{"d_model": 192, "head_dim": 32, "vocab_size": 8192, "attn_scale": 0.177, "init": "trunc", "init_std_qkv": 0.0361, "init_std_up": 0.0361, "lr_mult_up": 0.702, "warmup_steps": 200, "schedule": "wsd", "batch_tokens": 16384, "seq_len": 512, "train_tokens": 103900000, "dataset": "wikipedia_en"}
Each number is 128 + 32 x the weight over its row's rms, rounded and kept within 0 to 255. Layers, rows and columns count from 0. Numbers have three digits each. The size before them is the row's rms in percent of the matrix's.

# o: layer 2 attention output (transposed), 192x192, rms 0.219, rows 136-191, columns 64-127
# v: layer 2 attention value, 192x192, rms 0.157, rows 137-191, columns 64-127
# q: layer 2 attention query, 192x192, rms 0.115, rows 160-191, columns 64-127
# k: layer 2 attention key, 192x192, rms 0.11, rows 160-191, columns 64-127
# gate: layer 2 MLP gate, 512x192, rms 0.129, rows 0-8, columns 64-127
# up: layer 2 MLP up, 512x192, rms 0.131, rows 0-7, columns 64-127
# down: layer 2 MLP down (transposed), 512x192, rms 0.102, rows 0-7, columns 64-127
o136 068:141095082139149190137158105119128135115129048145117131130155221109178133144126141165128104152153104104129130176140108100188093131156086122155136107115116084134135093169168120119154150084177158
v137 094:143121139156152136110099155132138154162063043121187088111155122111150118148083119108064154156132146090183141143134110113076168135150181113131108169117142109168095157138135136139099169165090132
o137 087:108074161128123021098177100126112149077176153136071185106062064148107145095138121150151124096174112154069118104176126159111147105146077086133151076136124105082126114131151068137185146107163075
v138 071:088113101137123108129124138091141163176125159141068078088103125183166109136126095094155148166100093099081142108109080129111137120082100089132099172185154195122151151132112158143197183151111105
o138 067:200101120179124123101147105207090157082171131075121105104118085142084117108106195116073098101174109162152101110160138114163140125132196164122087104152135093158145171074133100118132098089146091
v139 081:215152112153134171117114069125146092150137080131155157160100096083112106123102171102125111138160170089098201140122123070150115156155114137138180140162110029114117109154114093136152083078156186
o139 081:117114121142167141200115102175132195156187108094148172091158177127130183139155136134141106142095026057112082130119091126146103121113127092183079134152179153160149182136181117128139156154153114
v140 100:093109119126159164129122143081132052087151080138156181177112181125129115145121185111131157156143131138214130071105155085139078157159112142074136122117148169141106115118094129119098069090168121
o140 099:152105133091127130141114111130145161177123112132087102139095113085176134159167109097147105137095092116074135149105192133148096132165176058122129131142118127104143120098144149127118151150070150
v141 078:125129109144116143188108104142112126101064072101131135120171147171109112142141146136131182143110144192184164118158143161163161181127102095140071122105141102155108137101097106147089152193113184
o141 075:113113114109165120106114107119124152069176111167121156152114128143084118144166116065143060162180118126073152138133179132068126055162074135143078117151085148082100096124152112155092098074108142
v142 080:118154037086193167104162155155133100138140121074160191113116105087169165113160069173097117119170088161136136191094148185076183144088109089113104120160097127114102138115115160123105133107048174
o142 077:149145160107156173133114146085053159099130124141145115113183182131109142130100173100137076119135125138112122143105109121163083129093106128149177156091163160154191118118181100155137127137145155
v143 076:166164143138149086072148089113079185164152136159090141085170123181170143165115094147089155138117115141111127175204086101163109138066073115173143149105109121091054126119149084128112118134090146
o143 075:104123165124100209198106170138083092110119155139131097153141167125129133111215142091160083126124138130166104105078156127143166101135139117049091137122111121179139104124166124117120138105113128
v144 084:146143121145071170092062098171148121170067153110140126148138166133121155137125148141118157099114078162120152111145092140093121076156154148133107150136150150041133175140113173126101100141137102
o144 084:143133147183130085106087164083077127115101149177138085194088172124121129147146142117089133148160157172121112092081169147109139106139204160084157096081076144154098098099112175115176161169102141
v145 087:160151136159125165175132149133123129077106132118199153123111128106121099150114130160178109146143188187129131157101158100092127135093176156128196137145173138191155152136092129136112114131122141
o145 101:131134100107139134117117171085102107152042120123104109166159174090196149121133143145126182128142149166122132184096100164139107147100140133086159114091139186084154076149117180138067154187115174
v146 092:120151123087176134148130158109160145148149136166170205158118105135133119124101159123102145109106091085154114129177164115093169090153112150110173159147068159155141090123129078141161105069114095
o146 089:125125110118098167200106129150091124115144093075112177087158136107137125152185099112137084129148120137185132125134132140161104122095086074136112095132142106143209120123168087159092133155115144
v147 080:145115144169112142101105106092111191139074107155129153130100126154149082082184144114210159191121127135081152144136152180103144180142150129179132163153080130116139118127207077114095155126114115
o147 067:122140180092120094155109118097116101080163150157107124112095171095127167168153147140120041070161135160120118106083150101107152099156155119128100100110146149143129163083120120125166188135162128
v148 089:118113123114123137170112086140106163181087078138103090166103119153126143081165044121141071139219077150094160117169063116107108110120088200190154111093049099126167121138092133192130158128186104
o148 091:122153098125130132115134156156131110133144103116146107150139174124089086144134174071064147108152148160157114157137159148087179169137181142074142100062097133160069084129097161095127151116102154
v149 077:154125121107149157128198119131143123132164095099080182181171161131108120148126107127118161104067071091024092133188118148133142138107117138106114110106098149095153137119127146146099161117136157
o149 076:143095082177093191175121123168190107128150074131151140103136096129122110083164186052172091128123154103131106108161177122115104107209139085133093135150094075112070138142136093146103092079157122
v150 084:162133150064161059103177110135155123132113147156138137165140129172192162115188124114064104107164112099157091129126086110092122147183145155153144119155102143139150172127114119133107141163125183
o150 077:095112119124064154154196100117129092185189118091154139126155093136098107141125099092091118080152199104195140134164139150128168110139049076094087140163152103092083114078154149124116159105088090
v151 081:102086174121099133159155105198089158152106098133130059127091089196120125110157119060121076144087134129114118130136101101079187083116140128120155131128099204084104095146102143151142106200152154
o151 073:124143127154131100093103157097123141106123154084199097104111158095062135096058156135088164135162074125147058116134141109136137102119108122175077129074144058195081120141120084069198148084150076
v152 077:134153125065095104166073073160157113109114186200151101153129115093139097184117159062179147132153095127120143118086203106144125089153102087151125126107082149144080179160118145101171096183114120
o152 073:177138147094173137117124122096087131155124112101125195081067139129114205144125164180080133140113071102094116112161141074106188105150125118123174142142138110149177077130140080174137185159119151
v153 087:092135080165149114191119074128126103146128132135205133144106163151128143118123157080135111105182164141099167060142224097126072077139175137141113151116153148125124053070182104181154071182158113
o153 084:128097163076127160141105157095105135132119066156064091153155099098093087227134133138106161116112120176146111149131074155153173153145169135074215123076071144124151078131087131064152156140071137
v154 079:077104140126111128187104127103106158118193173125108161093152125138047185062171146127122110136162116138090148116161125110135204135120123143087133119133159190214148171123070114160142146200073156
o154 079:157128125120136135109152127141158037100164118160095147133120133135124154133084109155092144150115139113084102125158118155110120080112043167142123155183119034098103110111158131131107105085131127
v155 079:085100094141116156141134121182134103165080122102143133135134092116141135108199148134119138101190112090178150110116169203077140140157195123129090155138121072140118144115136147120184121087117089
o155 074:099165139120158100104142081147098122143171161173086162116144136098081131168109136140129156131120101142149152147073079140151133100123087137139217118073196091109132186125139178071181184136098125
v156 078:115171138126104116149176170180152136124140118161142097132136093116174071156114149170111173177070127206094117120193097127164108158123098108111115149101123118097109059103152133096156152113153153
o156 072:145099047161132112095156164101138176155075162132202151144108185197142169086143161095137131108144130121193067159107208191150138054130100154080136118194101139151135163163152131197073178091101081
v157 091:099107109080203096162157134140148151178155096162106143099109117109121124134105130102150167140112086098154059167091128096155163131132101121135102126111105164167138146171136136112151148115128155
o157 091:126149123076129163192148091131149099126136112131142172119134091135135125149160100100133058109124155094080143162179165072123117127145056059163105149147107081136129136119155032160081105121109137
v158 075:089132133082129117148134114147115123172082093149140127138128131143111165192085113175165125114134139124203100129093095155119129187151108116166120144058093132099136173078136172122123083163086113
o158 069:133122116109135115121116151111137136170122150182132154149155170173111104122122111079052133126116101135120144125143092158072166097154131141168131092164079091135160038157051073154063107120073143
v159 084:159130103129071126131141134137149179099145150132130166075132093140129100161057099114183151141099068125042149119120156108090140102161118135109134124171163188125133198093171110149123139143078124
o159 078:118157170082165126139101111216097124131150043114137119097091152134146165081187175169075112070180191105118139094157141114158107185154225152077093101132115104103148108136146113163121082123201190
q160 128:138113114108082145146079132207125092113114119158114183134231144126158126190185096122145128144108116135155182062140144113163103086158120105114118130129140133131120182081029172165096119124130132
k160 120:177169176187157162135074110037142092145138164209146099141155128061124134086149124099171118122138170215073169148069139125146142120116126097156124152115156116136143144123103110115079121137114171
q161 129:143108110133143117110139122174077141111109093142197069141179119125112175040188142128232104132132133140125102131152078131123123146153144093085086094145120163147106115127073166121052132076165174
k161 129:100173141148132162176112152159137104136121153119111103094106141154144117142106130158061119127144132127152145138101135145139135156089145184146105116058133120066130126088176134123115101137103145
q162 134:106158178127148148088166175151091183126155051065133130103070130108120052146181120109150100115074163121098155085088067116158154164098113077132124122091126143164191144133150135157163090102136154
k162 130:143151127172123101070121163147140098137116117110139103110108108124106130184122108189132125096141108067109109136148144175129102111142112162120116149085121141065088103146128172161082173097103092
q163 117:113106098159099133099119121097098175130100104039073130156144135182035148145070157164149104117126143104100111142166127195103134128132150134116160142139106146135165126129114129094110097140143111
k163 115:077146128107105115096128124153142105100103151123094173151038158123171142165150128114109204183136133140149132114143134053157132118142088188108082156108149121146084068151149167087105203160156145
q164 126:111157079126183155133179084113178120190137147125082086067121110124167125117105118097131135108156130125136137165126177120174138148121136159146129158093125168129122198184183214138090093153088115
k164 126:155164160145107094154100117107137103134149131106143141154129132180096160140158163140159132086125170130093141145092150146022129108152108170121162123151081161140150125060106078121160078128119037
q165 126:160159166130141169140140075117102148066102206165123105171155133125110139128189127130168127064107135133100149130189139102144111106112142090116171099128083147138152108112123158116116060168140102
k165 121:128137101089114108116096195143113133121171135065114141130152153081070129113057137089132141106122165137147182102139124138155115170100118185189118142140159141073126121103108107248166051110118114
q166 126:139135113130115158104073146153124139094171193157145133146151131160096116090131132127123137048171152160122110143158094109073134142120092123080158123188087095145161158154109128157103163148136093
k166 119:119115091098173109165088091149125168154099164075117152155146145148153132106160123089147116167136116115154176055135124085164105137212170167168103156132096160128089070106163097132128131161080122
q167 116:101120173090135105145165151200076135127134148139134185165145134104146103163103093099124166116105173152140108152104079119127154069124156089086134150051134133137161156144133085152110127153121119
k167 117:151154101136146124132151133091145087117115098129120113122158153149150171136124110173109184131149077125081134106048105152142086109101191160141160100131139145107120055155172133120144114127181086
q168 127:109115130095136114096126161166083107156075119089151125135153135118069164126130105165157151125153095186103087123124142189159070118131163121129114085182168099121167153120163105183146140135132210
k168 122:120122147124181118135096145116165156061124168073103112168110109156197161112096147112087089095156155098145171133134095101107153113122132144142144156125075091074133136157110125128113159070093054
q169 121:076159134100086108099111132127173077168154133097123140174148090118186129066124106141112176110144143133160167170060136199118099132073112081182134160147163075084124175129130123097159159112158131
k169 113:114101126148148084176106145089062125137165121091026135118146191165105143106129090167111083160118173134122122074148107059117104145137146094063081127136052141123081092100106158134098095142117103
q170 126:114112074150149077093083119087129116203203165141123072071096076142127157108128133123138108126124206140121117081100109125150161130136108156119090152075104106126132177151139115123095098172139088
k170 123:095151178108108182182153138128119145108144169119151187154108151145131062144148137153166111086149138121114157093160119097178089073125120178119112099208140126103172085114177115125111156109136142
q171 128:082124133089118166097117108119106139082156158109136124101152102161122103177081120118093209142119103126080089125159143127090143098133113150129082083112108128148182089146091148138159141143110128
k171 124:135108083098121143141125124183140029136141076114155101096120126109125106102199142135103148174143154105191134119113089074130150156145109108082178117172159117073175117083183159181153158182184129
q172 132:163098123099098129139070106123111117171163116138129177164118201140083106064130120176171158135091097116187189070152138141143179140108141181112146187141110141113108091097151135068181090099106135
k172 127:118142135151139031168093141144186155101127180138118083117145105094159051124113190078072150133127137197100138149130113101126113173177137068168157093083145110158137104143121132155086173119166155
q173 126:133112154126152133111167187157138123119122168041175170113144114181137104106124146157137105187125144104153109150085132112162163143159151106131113062116169107094092143146131177098132125119072082
k173 128:099148188111140169130068105118121115121134077131130085094139094170112111152112170133157100131119146124121109138160090106179112069125150142153081099169028069174135094124113144061105136135110125
q174 113:125144132142087117121141095158128110167138161146125073126136109147126199127113177133079131107152074116159170114170086166117129068162090141115189141102179158168073154100126122110147104183133202
k174 111:194124099092178109085168121129148110150129104129141219096151149177163081172169068141174134161147140169073094097058138131142115171138169053144158086129151062164096174129183097077075171162100138
q175 112:156146139111109106130146136172180148101139116125144110101112086166170175087174086031152127210120175148130151079130175128073080107137161128176063171146122102146107131112115132153095141123084125
k175 117:065112138189141134115120079100096124087131168136117158115166130095133130170085128200144129108181132117133096143117124130141167063125124074093134131156175179140110141112137112065164096107151159
q176 132:173082192086095153177151088093098148130135165166113109114137159091120167164133176150069101162139098114157110101117139148106083185118093109133126156071156155148190101187124130138082158127134117
k176 135:138062080122093105135151136122124111118133074178115140115106119149152108117128090137138126109174091124141173152181132149140143138188102058161135126110139151136115179093122160099113110146082164
q177 128:142127094103141129159145158106097113117147146140125111084113128116176143123095127157150155152129128132130148132087159122148104119128078090105167139094177145106100116238106090124123135135124132
k177 126:137150209101096141178125074151108112100129130111125150165108126132077114119166092087123106089091085153132195169148154085095086144125142151143145074168079153118157118069164119150114103124118077
q178 120:055168109211123131146151175177120179092170090122163133217170103124141144120122102109118127103110167154173099124119108146111131070112164171172062147150092163137092079108063081161143100134123130
k178 123:089111132113157212109098142107153090189117157152140091160116145164132126164138168118154094104084147098105092140133094127173086123083124104128107157093173113069162157146157124063173136129139165
q179 129:110081159167187100217147132066118141132144154147141186146174102087139112184091130105132143142125089105149139145118119112092103122108131071190137078050125084151153125117124132142134087098160126
k179 120:176122171137090178082106169084099123158135092137105091102106116171127181165131094137143135098116112114115121115148105174155157147109048155172134168105122197135110062152103191161121124129120123
q180 115:126150152095095102146188145101150114136103167126076086125216098155149124144083185146076094107134129152124168141178137161070106144200095114144105148136121147180153142063172067142081096116103109
k180 117:133098116174151185163108149174082168138206108118129137148132104152167142091142046121088155092162085110125145120164118073133110054168128108143171138093149187180079120143116093140098116127149140
q181 118:118143096146184147100077136126188085061165085147154114119150086117098182108098127130139121126110098107089089128067090124133152107149144156173159178115155119101095144170161094148105133163093064
k181 117:116108116086092146130123153151126166136139152124111171069134131138116096151165086123160128110099161114111050114099198149124123147107170121109141042163138098130120118151117159050190141084117198
q182 119:090094069121149083101161155143125195146100100076122176133114176165166212100131035159158088150153163174100150117050044115178100165090132157133105109105082174117145129139130151154137135151136137
k182 120:162196154148106166102125129080084101164121099135154129165179126111145134095139105169125152088231161110160174114146209159127131130083092121146119158165137111095133084102143121133135139086159036
q183 128:129117144174172162115088188091125113114121109176134149108132118195070103144104095108168134135160138102137133121154145117136063166119101085095102087113181170062120065146144190075109096158210152
k183 126:132160098106065114144173143169102116100122095150135129143098098109124131158161173132114147094133135126145113128041145064141155203191128130148177145128079111144135098122087102120144200148137120
q184 129:134097134049116124173109155112127141147158140108143168191099092113061115153113146131156150144088178151105129140140089125103157118142067126141116115133088139132149134074132170150106118107156092
k184 125:094135087071177161129138117131149068115159122137119098091162106111131183144100146080104117172121135092098159105161119150117143116089189090124088187144184100131100110095135130137115151172125174
q185 131:175132136149138159144070122111147125132105143150163114151126165120132097107113182091089122076113108131109153089113141140092112123142209040099130107164157111138142077207143107096101134155169121
k185 132:084107154071177073064136131135097105105175061145150156107144101200110097094111140146208107166096101123203077130080146161122136136113139159203151072134099110142129148141137139167140121093128205
q186 119:054143099097134131128188129130111131104120155145111106141163141118179050096110085131058150112140068129138192134157151104140103148186151125160137149117110097190107100165120100105119093123068107
k186 118:200158206123146067134062162104156116133103106098183161094103091168152166128143149081171083124185115129203159134019129089086098117124146112110124052110090227158117099065123108118149164153168101
q187 128:155167132100174173139106163091095130124161199131114171095113105129147054123116146109140113166113129051154149104125137105114063205108133122154153102094137075076110147093164097088120067142091153
k187 125:125076117108117097125070124168154097089075116122095177178137108110165127154086158154067093152158120104127104147126138155119118138183127111153135168111101142147177144169134141103139143171140111
q188 124:089104159116136146135073113138111103079160156067153160114111213159242171189138149157117125089113121135173157136129153145151138126058147120091113110103163107098124113109123140189109149102129142
k188 120:079121151163121115136182159154073133167085100128100116141145148138119080119117101142171056184190094093151167049109098117173070129167107144120192104061149133134136120118136138103110125104097123
q189 132:161177113155092176105124086133157134140172150133083120166132161087109106072104119119134166174141144132103157128133100138112141153158179214176153144118147149074164100118120131175097146091089112
k189 131:141086128169180095144145187137164147177090147140128094069161083135158104122187150115142122091131125171127165157149160089147153111067098093090091108148139124158061148065141081120157104122147120
q190 123:114135111148078195106105135127146098066103111107144100172122111155132100133157111108135101102105084172184127063108084128115080095154107120171115173184113170147143142165163149154092093087118110
k190 119:121178080150166119114092164157130089132070136126105140086175139101108108122149093161082139121106100086111133150078194138100165163134121164144131009107154084126143124090110105052120173159155099
q191 131:103158078140140133153138173124129174100121183082177164098081129104115157062168112108136088122097116163168172090149138124115136168127155140106145176118141074166064173135143149176152125113133124
k191 128:163118132156078106127089157117105150146195163165127169151145129151232104110154111139154150084201144139101094103183124121137151086188099090194123063132130089181113115139149150160093113140114126
v160 094:136056112076089186179119125160124120112074125141118111166086186107143135133188130111115126128142090087121126128119108113121105100169164130098159100108137130010114122096114138117088101121125172
o160 099:090178136154132147139130140142159134096103160145132145099130146108104094084086142168168114086046151087140153100131108136165182106134062184092163131130163188149152146126161123138161161200108112
v161 096:149144124078152152043096149062191101140083123088095188179129104141089143112099177132155143122097095181137078101141122128127118172116090089096127200140192163138129125153133097154124137104093089
o161 105:142089073164105076131123171106097184089122121098156147088106163131133116112099141145066110132172102127119128079125139088116164108119179135094143103142094146079144140121163118165164110139119116
v162 092:197158147093161132099117131133140149124084122059182154075114121157130130179110125132138185142144162090158107138125144121127115139078118119119092120101133096081113157138191118114064124187126076
o162 099:095064112172091132131104190128085088074152141154072117156094105157104102141146130066094126152112139124136122129143149191131156156147079109108064061123149169114171123214109142111125117097116197
v163 087:168120131151137162112089100163158100088113132137140142160086131121153109110139143137134142074097075111164116133149158149172083073128123135117211155189154127103103160119070119116055160156099106
o163 091:121156130146065142118136197134113116160114098137161131138140190159104130164134157097087157131128203130131144124139149142139156165131133116160102074109101159138091168145155153140142118125141107
v164 099:116131155150158085135109105178152152103149153176086081123085096156106104112115124119184078123152178088102121179150137096142161147137094145077102107159105147160097081143127135145126134131090120
o164 102:142139099140074148128153094172129113062067134176165132123157098120114133125131127083100150124147139136127164142131087060101124141174154128155151153173227089144095102133123167088181126088128089
v165 093:163112063136102167102199145086133131084106135111093128139119140142128130147142134119117204160109146118095131153091119164145126083082113059115172180149112143113098125158163122126081179123170166
o165 100:139189100162116110085133149138172120194105161139118088146091151132123154055113150105139129053133181121184083114107187079110160156124154098129109093186131124160123145214131112101176085104095100
v166 099:080140193162070124164104192208118073130141158115171077112152113202088140193132173167102136101132103130098138115160114104110158134123122062105119132079117209131108113132092212151151120082108120
o166 105:182117147085163155091179129120167177101090131145206153107130129149131121133128121180100138106141105122101065165134132109120100111152109160131113140108128121135059150122117113161110165197092087
v167 080:059141115143112102131106098116164132134118157116133104156189135199103115132119140152108180139122135165173089067179104124224109090107107148114109125124147152147123123125122160160074105141137142
o167 088:176099112182114133128157177142092142129098168132167157099139159166158096126068077135119107124182053129134109153091131168125102172093174147121168044116110121124134103104117116160097086140169117
v168 098:162127149120083095143133080101162156122087188110126115145144126094162203174156177177120133197150073097127107175145113086134079104105135105147115066179134155116167128140115127119099117130145127
o168 102:063114107095071076132136117105102084107185085141089156135134098124145136137158123084117151035146142125190126112159094090157160155121118126125111129172162136132112154100120089161171132123118208
v169 092:101083077126095157145118167173126050131082109135158107146148142067161122103062063173138133139202168095145108130130123085108111131099158159151124160149191078168055110120126097122068144153115081
o169 105:152130097152135136111162135078092135147163144189100105113109105146197089159111168131148110168109167085138147094143156150139129095179086105123101183169087117075097137162086179147105117169164200
v170 089:130067140194134167144156174179149131135074113138093091142177112088089127096188140158152076156097075099164118148118128130112125125126089182120127061128104136119062143061120139163156122161174160
o170 091:112086110156081157124182093098131154094154137092168162123142119082105133123147143111159161164084140152139121137114079124122105172130105164110107191098095150182145078150154201181115116098103109
v171 098:121126158121095120142097136109152088107173089172108068153161120102107154140162140133150113145135138161082157106095151149113125099124149132132119123108128118121156160127122163063131077131174147
o171 105:128176119084134070110124147148096165198100105128100174112103103090130198098085139157142188114152091110140102077100124097125140104119158144128142186176133141106173121121162136173152184122072131
v172 088:121097133115068124172133121096061115117133142174105152112123126084105121100107125178172125157110118140161121161143101113148133169101121154119128188103143076117109105087214132137101145081152115
o172 091:152181132109132142161122078126093135122105125019124111113117113141108151160172133106139076106122136125154144081083160163088136087109169118164164196191125169170126183125108169181118103092111121
v173 091:139127155089159116128091127096127117119121129103064167097135121111132134078098126083144134116124134174124158116129107141120167139090123096149154139091183145130092093146091094132109155111111147
o173 099:147123118142123130126124106101143139118133213200142147133146144111108152103092093171073133139156133128082099138137161101146109121111157121126109133153116112106126144132181135020182084072140165
v174 090:141106141142157116175083111144113104144148129142131124162136087085171145163143091108079153189111111144095157117111156085153096127126191156063148049147164137133122069140140118116131056114159143
o174 096:109083124075059148092178148171141159090176073205073161128140115123131126131135111068141179090091123115171104162131103173162188114138143187144084154107148188180158102093147202171121165152104075
v175 098:078074080102192100155163133130167205139104097176172135138136115152166110166148252111083101113199067143143111126096094095098128138126119118121163092160126093110141152116118154134141113105122152
o175 102:133214172100071179123125165143138122179135185126162126094151093165113085099201138138165098099115082104162167109190143129118143108137091098086173126143150105125145163086130109068144086160097118
v176 094:148176102073121154084097117060129088104083164111118157159156093159118124112110099133099124157131125094161177111104110152104145118091137111095180134090153124128119133149085121156116109080083155
o176 108:142115142148091152098125102142113127070124146125173100116167133144142161130079194149103130153099073139116105130187121125148181143134153144132135128072111130109126159079142088176142148132154099
v177 091:155092116056173062122173087135176168148172139157073186111162161068112106076147091114107155053122115146114131126093175121146108189130124131095154169152141170097122117177124075122181135143135092
o177 104:120180130116136135126120141157086118143122116119143118121171102154097128092207152140086111120157150092204164136183106146137118068103187093140148116126148107139185125141109111100167110098134127
v178 093:092131102121119100166119104176100164125134113112151110158126152118106193152105098126154161104130149149172090130100075112115173081107110145164073057133124065167131158096119188181128125093122095
o178 103:162081181081092187140137151122132093176146086094101123160148111159130122197183153105137099117149109099112136105102154141130117113213113104096128148164122129122115176120075151162108186156082169
v179 102:167102142098072151098055106118116153108120091097130089071109102128194133083090102066179075131118140194140127087159060203151110138129110153155164119130159102137107106161112122108165157114113106
o179 111:168188118103161150123147144135146125172116078126129126156131153089150101162141130161082096181167174112040125092089171090151146173111175088130079158132066160132148136118189155086125142099189149
v180 101:130168079113173129136139190155145107087181128135173113126110123103170089158166103163169152131160087107136091174161111142100083090088155107086096134140098136122131117140156128144159164133173128
o180 110:113139129084104141067141131089151105153105191164057120133083176109149144127215158054103125134145125155083084128127156075167111063117157056144149096195220150148115097164087133140118118153100136
v181 103:143186120081132138107166125114109163124127141179103123152166160128129121154162160175110152163176129131129128122080155013162093122147120138160165077112112052104099103137113131154199117115154112
o181 110:138148088093092113145108148151149142126133080126142105112150099127177138137131148096115149070035153117183130076124087151147110137154174100096127157180103139183115114163074167153140099127075089
v182 095:078211116104115074030095122092114129147130049151143142138173146146163113125080150122108131129090092071105105138179165147088066110131152146101148065161122168125067170123126091130136154163116057
o182 105:136168107093106144157149162165184139178138144124114114144165112113088086179140149090119150099147146120120120125099112060110162084153083151116078119142109123147129152101112087105072125126136111
v183 086:168060078137106178130119137113090040116116142131113150141152064124114111106123088174169157148168216135121113151072144110081127154109148111157113148052163164088109103110097105132143139127163134
o183 086:127170096179137135097110124145081157095146104085117094158111083179104118146129175097137132184040107151146143152093178092175146098170109089120088147085185116135143140204072134130149175177105157
v184 090:086143069126133044148174177108137102082148216069125132150131156107165113146098098114151111156161133121127145126152166120124145086118147062102103130143143110222020130151095075080166119106082163
o184 097:085136152123128194139156068058132114050190088160113175167153037137118129174128147115151108126155132154142152167148103142176140130179149165181112092106122108058096130177151124114111144170137092
v185 092:150198108132161199151131111105160087107106147159179146096124081171103097173122128106118137100094122146164092119087174091110181060097174104122105124136179104144147142149169119089072156179112169
o185 095:087163144114137112117051139124120109109103122069141115149090136097110157168116108172112170145138103149091120161161150125185093176141186077141145111066154165124137124150168140122114140157230115
v186 091:159140194156106137115118150095100127087134063162134115088063091121153198088102140147112097092169169121172161117125151108108122214142137097180128143109109104150074114126057122168089126187139140
o186 099:127136130128125090113105091133124159105165121157176120137144129076085097088132070081106105149152163076098189108132134151089140108110101178150108156166128115145134156138149151090080102084124126
v187 087:203114136166065119112142164163104160137142052188113162164206125111061168159090165135100127156050156116131097137096155137105152128091165110146151181095091121055156096112130092155140162128102130
o187 095:097108124163110071163109132224058133069179115118141138198131118142096155090164113138169071107145105144155097119182147204091114118143104162150119151144130113161149146131140112190117110089119099
v188 094:089122071158182181205124150131140116106135145147164180140182075096079137117104129140134164120148109146081131117162135187115104146113148114096108138074128101112130140166120182106079082160157159
o188 106:085152123174089132085102118146138183145125133054103139106115124112062151183079146145171124139185127140151163144092197199146103202091118126148158113114128108129144082109138092174104134122159163
v189 087:054086130044131098197176143110178149139106081203084182107105076160143166113106073177138118171110120185175162107139163097142110176130103105179082105126122123068129118197116147087173148081135110
o189 097:140109181114132105108164138094114151169129103073159103102151142136104105173146122137083090112104121105137151134135116091193122129111140109098165212077075141207155111121161136157085094095069195
v190 095:132142109141163125162145151105113157108125144106093089088113180109070170108151093150117153153167118149151092140166076079082113117156146179091138151106178132128116180110111138150065188159099087
o190 103:099144099089123177114151124113165063136104148147139097124111153147143105143119163101091135187049133115138100124115144132166138133137136131086082101097109084100115148103148155098157124146103195
v191 090:101162134092219092185082184163129081165130068124142096124129095094116119126102138114159134166145172132163168167133098124126140205167130102103107162049097082135082143124144127133091150178076131
o191 097:155105136125133108177130145111082110125156181193152117107164122136190077105149105115141151168118089123091123141106175128105100058166134192172153158144120089159137131077101159187072124102176152
gate0 087:098118127119143175163101119162143173122149082124120107166162117117109214063095203110129137156094107125150104092166133119155118169168149129128171102141171124034150154110099116152115140156097195
up0 108:113099156105164164121125146150182131120151197171108143114139140087104119098175146070071178095083196116134096133198176122129149085188128153149070086098010104126140131096107140136061130088142076
down0 050:130108135063086160098195115073105144103199167220164130087138106163136136136137173122140125101079171124189098186119165133119111139164165099135132137117084119176118119099079133120101130153125095
gate1 098:089104144134080106149193101164099116050085123176164120144155122122145045135139150134079125109125182166119085135107143058126139149103164113059147142188129134166119160175091199105055121118127144
up1 090:097147151104109129138202155153093140079116074148121160118168152106131053119136142141037135099193128179160087127112147064156098159084146099077145158126099208117097136140108178080071104127138133
down1 108:155117104118148081071146098139110137115053147160192094130169172137168134081100099108116088133127155124152139139122151147161106159132163116161109149111140130089093140094136082183071182105118081
gate2 093:098132159108179085123116083117073151165140179165110106156157084100117136153125061113079136141060109127134150122104192163148122122121107140131076088127144132188121096146143140138148120130203097
up2 093:100129153153159156099091105082068149124166125138126111153130174119143085091111140120116117117073118182170095093138122068080137145073118137136129128118210161137038158073085121091122129142139126
down2 058:104124101106160073068109139136092176165108169101097123179174193076136161097173101091163177079135136125143124136117123066145129150129096150182075124147119149150103087101188152091128157114118141
gate3 088:099081084124121100136156126112130135128118106118128096044130164166124151098117150098058116131121118136095110152187155108114098123094180168063179100114132185135100170100110145190120159114097109
up3 111:118171113084100106168123083181130114129141206192110114103120107129173108157173129158119098148099084125087159068090111143096088152159151163082112112138106101067161112170150108105123121089148083
down3 069:156135085115157142180166096129121131084154125132165148113153081174175137090135144151092130193133082109098108090137134132116111134111148131108169094161108152114132137110075079139097137194160117
gate4 119:157118095174189068105145102111132182105150198147170163152125126081110145106137141128100118158071160156120120121138156117117146112116123162172178165112067142099127187161121124096216090149112166
up4 117:118097095168140110090138126124129177118107177119140155181092168138142148117130134083053112079168159195147151155147200105167174102114073134219118133116141115131144123113131074112229166130166144
down4 100:081200103132133099112126164079146151128097151140170157187157186182120089108128116163153146101152132115147107159167103109146090153183072104087137114156149111181107193131111172126155124126078181
gate5 100:094119126093119138142119159114130149152122128204154179140109186074168102099136123066133082123061138186128114111161107160143113125051126099167123122128079122138123112051125090133080098125174136
up5 094:139136155145126134115072150113113167078107088088128088097113128125181129096113102220128122107187107139139092145095118118109141101122138128139123140105129129105106107139125108131162148107060123
down5 076:114139142108137113164073119115100136103089118156163135161185150124126152090141136125127201156097109149127116113167167158114085119145090112146112128156114151097115119135119165115126154195161179
gate6 109:150112132160158132102176137121164184155155139159142144126174085135115130160091130080083062097127071121064110167123114139123093086135066117161163176137132098160156146123127158166115132161154077
up6 113:063172119092139171080135165157132137102142132180159117113110130078121090076104196090074111120173145137141129165090154093095073113154098108087141141162198146201127110144165084179177143120129107
down6 146:083129168170096128116106135129116097118122089141178127200214138122142116198097177136088054109179160132109136096155138114113139090100119090086188121156117152149167132116148090142138133149177108
gate7 099:075162128094102157139119117125135073069165108115096132141161140142101075053148112100129082169078141112124140167117176113112159111149098069152122129093178146174095100107136091130128082117107177
up7 100:145099183160140122093169165117130114116107079128115137142124139155140157193075167087118166127125056099141104124125099103150115111101195199111132084155079109140124103160075147153131152149106070
down7 111:116144178100144070136101067134150151105123140174111167147128089134162180187094138057161112119161147098128115042121090128149129131147075126118108116156127115168100046175098146103135180057130071
gate8 112:166109147098113115072182105146130100170119152112074081116062122157058111088154051166100158109108084156175092217137101126106137112153091116200155120121116145124110135108109128123186138113077135